python train.py --num_attention_heads=2 --head_dim=64 --hidden_act="swiglu" --positions="learned+rope" --rope_theta=57600.0 --beta1=0.95 --max_grad_norm=1.0 --schedule="wsd" --train_tokens=99330000
Each number is 128 + 24 x the weight over its row's rms, rounded and kept within 0 to 255. Layers, rows and columns count from 0. Numbers have three digits each. The size before them is the row's rms in percent of the matrix's.

# up: layer 10 MLP up, 320x128, rms 0.155, rows 294-310, columns 0-127
# down: layer 10 MLP down (transposed), 320x128, rms 0.146, rows 294-309, columns 0-127
# gate: layer 10 MLP gate, 320x128, rms 0.163, rows 295-310, columns 0-127
up294 108:143101118125145108131135103139106135123114182101105144170120087124098135156127081139160154129102130136085139106105130127131128142191114133110164123169103100098147112136070174193119120109101088152160171169156107106102130128132128147122151118100074091119134102143117131098136159135125144149130169143144131104112110115157126119138100100142123103160110127109147147105145149103101137137125
down294 104:120129096104097140173091125109111100135168181162130115129089165132136125088130139135088138116156117105165159131170108117121090140119162158150184139133116136138128108131136127147125118094130134125118166139130112124173116143162121080077158128074127106161111140102142172161136109107115132083142154123137137152151164141130126143103120132097096119105165138134120107141105152126141146099076
gate295 109:125124144156149152096142135093115122111128121122109137112131167122116161146123116160125130132095164149165135118126132102141118144117155140145122152151086108130147128089109153088134140149089186084131137131093180138118153172121174098115127156109086118173117141142108090077142132176139127121134103124102135144121141111069104134136153116068129147144134141098113162093131127120169114171114
up295 099:125155120150144130115128146135143096090131165125136158082126129112157134127128112136115164187110161095160132096106101108116129149083090127115126107130104130142177154126064143123134134173140168108157143165102149162112138121146142124157151130087134130103135145131097074101154087117114127146132138151114147167150121142098146132138166172131143149116133166097171144116119131102152118173148
down295 100:157110131116121090146114128136145139151131115096125124178116092144129109116144111120137113123145101120077129118165124163123125114187117095141137117102160102141080101124158095144133125104111083165107106122133083100136125074158096168140143139160128118083124127109133147144089150119163123097118153120161109107149110127133119134129088112179127100112106116150111081163107127150071143095128
gate296 094:136097147104118131136109137080143106134146154107141106105088142123111145123138129125138142142097136124097151135112121147138133137123118112135100142140107065112181152106158145160126082087089118145115113166111167135130113100155120132110127158129108091122130147158106114144150126097085124174148125156070090114136169144132116142154119086085147140165086101059099142118113129123123130130098
up296 104:171157122070128144130159117173141107108164132113128125121135154142128132132119160140133125110149142120145148123146167106167110185149138145099083107071145142148117123121104106074109141131124131104135145113087090099128129116137143115093125122060112090126104120146130146151084133167111160143128090137148139096110089156126168114142107140099133132161085136150134111142118103166127146137164
down296 098:120117176146123149153130136180122130186126146157139143109104124110116133109175099111142141132140117107126149126159093124054142123132128102152122112148103136122141139116113119141171120128156122156103105102125168126137094172154111102143094100155104101159120091130149142095109078134165122167113161100080161136119132110154105176160149134157133159139163123118138142100156162103117139125127
gate297 101:111121110139131148127152144123102093154089104100110172099075146106101116121125132145128149161121126086101073151127101167103143150137124134142151129118139160132144129117091133176149140132126112161114133107109124153157107148158112134128140110131155074131137152121115138135145118106109103088102088174140166135106180134151088114125139132106135140111106162140165132131067150141135166178166
up297 105:127116086195155162136105138126175098160128125166145138138115121093102149145100112128092158156083127135134105119132158156111128102170116157134092118106115094089143123162135095169137086132158109172070097139137142149117122131143115128137128117114138146118097167126121099140130118150125126154149099142128114074175131129137114153166104144121098134119133115124171137121172115143104172137120
down297 111:128144097132127117087107153133134112133088126165111146106111138140174113125134129110113144126126091151176158154148083146125096108142173159078140122153116125082101086181147118141096123122149098127149138101120173115151108136137147112087085110102091117118124125130106116150117124152083116139103119177148147109096119168130159107109168153121103118105134118126104138089148168163158137135130
gate298 099:115102105136146157122147144127114144135130116133136110146082115141152137134100121136107104143088097142126144153155089176142163113186145133175154150092133076166139145091107116095140057116096097119148117112072100130165125135131120126132096138107128117129143112131107120121099143115116095124084120156111142138119123137128050148096148070103113122103156125138124137142144156120132132131152
up298 103:112110130124106112164153096119172137124118130156145125137171145061075116115171139146091137132140195132155129118103128129092107137090103117152178112132146117129117118145116117149128125121121106154123092135178124175159079120107132135090138130151123149142105141158110104125121142106142116108096137160090151130119134173150153137116119136133128133138147059095155134137168103123135105121165
down298 117:097100131122119112112125112121128113150143146105148124131159090144096112132165164198161121062172161145163105098111132157131133127108133132126124155168144139119127140146146077141114131143133132136109109129112113100160116136120101124164135132117161129106136156152089101096109154114153115127146168131118093182158120093133161093139090137098110078099157134118148080125086129148128152122118
gate299 105:106114130134190129105132095136146129130124116164122110143155108116129134092164101086161130135108132131187106173120152114153175125118122171115171147118161129071146111133123144143109143137108110141128146157094109092124090170145117120131173148171083105133125120143104115106136130120129080168087139106066115137109161085142137121135122117145155122113098115112139145117128136151115153148099
up299 104:109092158085117123124135149092106163145143154128132143175109129137152186117104162123146099107146131099130117140113120114150102132112137159120162138148120138103148135130117100086165143141122147159109096145139166153124131081107121086143128088138148095124139159101171136119119105152130145126121143080156133152099155181085144136108177157137137121095107092097110139173160098149137114116154
down299 100:131157116136138105160127082128081120138115110140163090063115150132110081120104107125120135126092117158124128125121118113140140121152110127122116144094101120119180142145110140064137183154172127132138048135150114140139131130113102144116157117140133120137110106149127154144121110140131102120127177172153096141120122136134139093100110122117103124109135119184131126173106134169075133129158
gate300 101:132130105093170107099123148138155133121149139090158125166162118113144117169138124129127153149099146073129121138129087149120157134081107114137116140155112135121142085149118131137156133189131120134119166108119130143141148086149176138142197138144119144117104115130125155133174149086150118142128148138145169104114129136114145125170154128121167121100135087166147124152157060129098129133110
up300 109:142157125106099155101192139119101140112102118103147122125106092137125113123164119108176097147196139088159138117174119110106126124125168140164150130137127139101128158123109099121183139125145116117120116075149093105113162097099150143107125118132134152134135138080159121132144100087148136125165136125117078123124134113153143089116165122131111136188129147122153088113159131136130157148123
down300 108:161141108157111131143090119119126153098134094115179152148116140164124168120129182170142105133121141126128136128141074134098097093111113131128130122121117095092072110115121128124102167100129135117096112138088145159116133140083129114149140103155093110141184126104192109115129120135155130114163185125115141132136090116137128149150139100096181128101108154110124097119127132137093108111118
gate301 088:112113170149129110138137110086142137115120100088123128104158140081149124150144177063130109103141140158137096121146115152138106128148092144109136160181122147110102143134174105138146096127169082153109125136085140163125131157104163183085110134122110134141120170094162154143105137143148139149135103147119115136150137144147127111107100106131143107137148108134116110120152159078115137078115
up301 096:094120174128143099177103079149151127105144125094107145120112112137151121130167125108104146125138123108121110106145119151150139111177109170156147150101122142144073099122123165116129088107130123122118113152150122074137151169136136153136137110138123106139138129084143166114115145125143094151131120121106146113099108098145094091092059144129116099133170157151168120132095179104149108130129
down301 091:170114114156134124153126120146173105134131113139136106136124167134158147107142144137106091166112135163125133089119180136109121143136113103134103138141138100119143183111108099119110158117107131150161124112111139159139141139117074154087116133121117136122142117119159135179136075107127135100129183150144094169161153122130148123130166082089103127088130137125118135106098047112106126145123
gate302 087:122104151125149108146135126152122116112150111131146125129205132131125145116149128128164134116104139103144159119125128067104099104144171121124131119126123161143084157123133161090129134122133145117097102105080155087092163132091090153113188125149164132159122104074151144112136092166118111143161152106121165104127112128145097122127109135101125080129137116154144101132141108134182113113103
up302 085:137137088155136107112120151121177135100132121159110168113120134129154095192129100134082123133104150199084152121127135180127129122129120158119086094121105094150117140152117118133097148116150129143106145137077097111154137138167159106102140114148116136114125094111103156109080131096165154125134093121110129121137148114132110138155152093125089161111119140135124134164108148103094174123126
down302 089:157134132098174110121101166130122122063122152123135122149159153149156137172126158123120155150091155107105150116137125105119088158120120158130108091105089157120103152135147096099098129105077089114141062140128111134155133115123153143126164102157125136157126110083133108103109145119116114161127179089145067110142128126133098135131143125117184140150154137121126130129126118121120149168133
gate303 093:090144107122170078160132101160155152135116111117166149090133132122146155111147124106159169103131132173154113105129147133098143149143105113139155132145181132118123145094113144128136057115107145111141164136132122105142189122157169085171110129132098109081156122092130135124119133135153127118141116130176097145140125133092094121105103136135129111111144101086165127146137084118143140128153
up303 091:160158123146131125129082095139165143093097126158132137134131154138107105141131153129145113205135142094131123103101124138158154099130125138154124154109146109082095096181099090104124106138187134078133122121106102104131116140116140138122117149160110139081132126139118113153124145133103089162099155164147153152099134138130099118131109139128123096152093116150129068117106158120140138129179
down303 097:084126120129179090121167172164092141155096125150130115176148122123155102142122156130157082126143147107157131127113131149118104123136155138140108134143180172086139120111171127121127158138121135117117138176116127126128108146129195118136142152167143145125141146127095151105163152157132099166125119148124183149114157144136102145143166110129149108098162143144138098085119118131114116123175
gate304 083:099140108086160148128111140140128135120128089126142118128082130096124137136081123122150128150127147083133133119108114119167127128116150106116093118120142101091125095115113147111091163083091092128133147124144125121128122145152133131098150105071085126127137136124116140110086146158151139146118085101148207125122128123135116117110150148152120114115133122148129157184162191144097093167084
up304 087:085132120106104112127138126150176124113080106123131147111162126156099144099155107160096121099168102155087058115165145106142106134118134168158132109127125100136136056143097137129144108095101155131175163119140130144127152124149117098106147137116189151130147140112154130141124167132128142103164112158131149136129136151136116089094130123095115137120129113118143143157100095109127105081126
down304 088:114081134104109146153168146091104142154081153082113105150127102145116154121127130127131112132139129159146124102140128130141130145107095124179121119129170085167082111147125173113141113113163139136129112077123103149116126109157132145147127174086116132140141139117111169129106167158123120102096163135139174159148118139040132121110111110139118153099127113144125122136102113137166093130119
gate305 100:073096125119120139124158127090131119121119150124129121177119113112114110147119129147158124165102157110122137115151110134102175111144123164137137112135156139131169161112121085134134123161095110107165115124116078105154119153120092133121101093102129161115112155113200118128124159162104101108117110158148159124151138080151142121099148109140125111124074108131117089147111178117119166137178
up305 084:111140142116100130138155106109117131129107146156127104156141096159162141151131096129119161109107147132086171145118114115115134161169126104087151079123141172149139161107170083147150144158136109090145126148142104107142074120092091120125118093096126115153082141171141150182154147124112119120118116150139133101148124081105153142116098134119126133128126127133120073124094167113134121176146
down305 111:087131117119126157134089107131118117155129112159121117123129125139157175126137130109110120152131145127104123128099155106137129107130128154131126148076136129132101123092156122148128098154116123158149137118106094060132119133124158137139107088087135141145108151113176136169139155113158180135152090091150061146173151129126154124132093157134097106137144112132123112052141091124154148147095
gate306 107:133138093164160136110169116178150110091118105112149108124182134117093163120134092123093149080085172124141116100124142117186131121164101132162135106117084114101142126126124104137121153103128124196161096180110128129114135128134140123104109097130152123139114117120121169167110140132151157116117115112114132121120123175126151123097105157101095109124107089162152108148139121146108100121147
up306 100:128078147127092110181133193139115165161150129176138110158118118178166099166099161124149074115099128114121145139134118097098127132117159118105159149104121086153146109139133138109087121131133112144153165121117136134141091125132098128170132131116148110116131128111163074138149123152139125136122149129119144116143146060099131122081113097115137112092124138124161119141149143121138085142113
down306 106:120102119125092137128082120121143136171078141098146120132099129142110109157094163135093081182145126152117098135162119150146119124126141151133135147118126091104162123150132145135103131054130097123111136121109106121130147109113131130121097191130122143125105145139158090130106141121143132165145139084169110122125085096111098142101078157137110146106123152123172145155124183128136129152163
gate307 096:130134125118135134102142145081148158155144150151157111092136099122151099091114130153131132140098172141108129117123084151117138164144141128102119132087144091129137178126157142127199105109146132151100142131146162067107142099130123137131098130168121138109129109163080092157146152175091156153097115151151124158154114149138115106102130106137146123101132118108114150143158166179134121148121
up307 101:184118109161165143134128122110112170165125079082092100135117148120126130132147103138134156141133118136109131145090119104135124105138138143158149109116133140093106144091145094097085108123126117069113142131103110127111126138098135142183167110138155133135140135108148170091157107124121142121100093123119110146077128144135135145101103135158109072142138141111139071092108128123121129191156
down307 092:106152091114108114087117124123116098143136138172132138124122096121132086125116115097126138088094085119086105118142162138118168186156138149138122130092097119188153171107119133116109140135120122118163138151093142106158152093171137137089132111170093159138158163150113150135156118102164128129104135146138141131167170126117114107141135122151133120070123121101142155152113117100087135108153
gate308 107:128120099099108114117133134124091116089122113063156094136130119110140122146103114096124085092132124110144135124110167103148158104103126122083109090134076144133158109176103147112110106161133137091141107079130137100132153126154122118126111095142090157097172130151116107110089101117099154119120109109116150125148117155122152075117135137157117070124098109127108113138136119120136176110085
up308 105:123136109116140116150129112123139123154156105143105128161152172150150064117133135183142121157115168153102119113155111134110101161092138143130114117125132134122169157123135117124165056188153099121154143100140111144179103142126091116093089109148126112114126072127150156144154113145131134153130115102154144129151155121183130173148108087103125113136097117151107130136118131128136164134142
down308 107:111122150132158173098108104113116140210090160152149125116117090149133147165150121113118126144087130112121103143095120113110114128094136115122118129124120122180158175108140115129110110167106140106120160100124158127143118122154109155110176134088162123163164128158134123111142085149155124123102153124104116139132142137075113158115148141145137123103125136162106192137160102101123121152171
gate309 112:142117102112117140132150115128118120112143141149125143185151135107127152132156096121153127120091144131163119169165111129087101098104157102159148143112098108126104090158120189127174120142109127145164100111111160079109117104124121118119162134119116150125076124108102125118153090120134108114119135074151128100152128155100132139126142143149113096168170106092158071131123117166104169128142
up309 109:121107123152138097143105133147139149121111108157108111102118120107113156056125107112135113108117142090129123145108154126160042132127119153142158159126101142143117177150136185142151145116148161108126151130145132141140149117101131167103096132095147124100127132148122130109151147129141094150078114160094161120170088115116092143155127127120140186163129142134094156119132108130097089120153
down309 104:095140135070086149127111112082157174070112108171140109105096177095163153116141107148120157108134090120093099118110123098074137084153114131118140116129140128143131118122181156142104175147107156101119130121145140127124139140164137103098101093121153111127109158155134112157111139152109119093130083136138133105118131150131144145111066129121106129123131157161146129163129122123112115116136
gate310 091:101100099114144107098118160144148107128185107125184154136121150125137169116122135142104185092100127117132110163131131123177100166140136153106132105143133133131108163114105147151120122118118130119113135060103123128132161131133140155161102168153146120133136095125104131160093129152132169123138159132144176162135146145115135116151122140127098119138145116121197097164086107129147155174121
up310 088:120116093151133133150141158152122161078095129116141117137151123169132131098121143122125127177135110166121138129136125150155136129144151127123119165100089126131126119125143154112097153114107131108110063131065137100120094172162098065105134116138128107149136127149106155121120085169096094149161131115124163094104126114132085145125131112126121119171099100130125089108134148108102086090166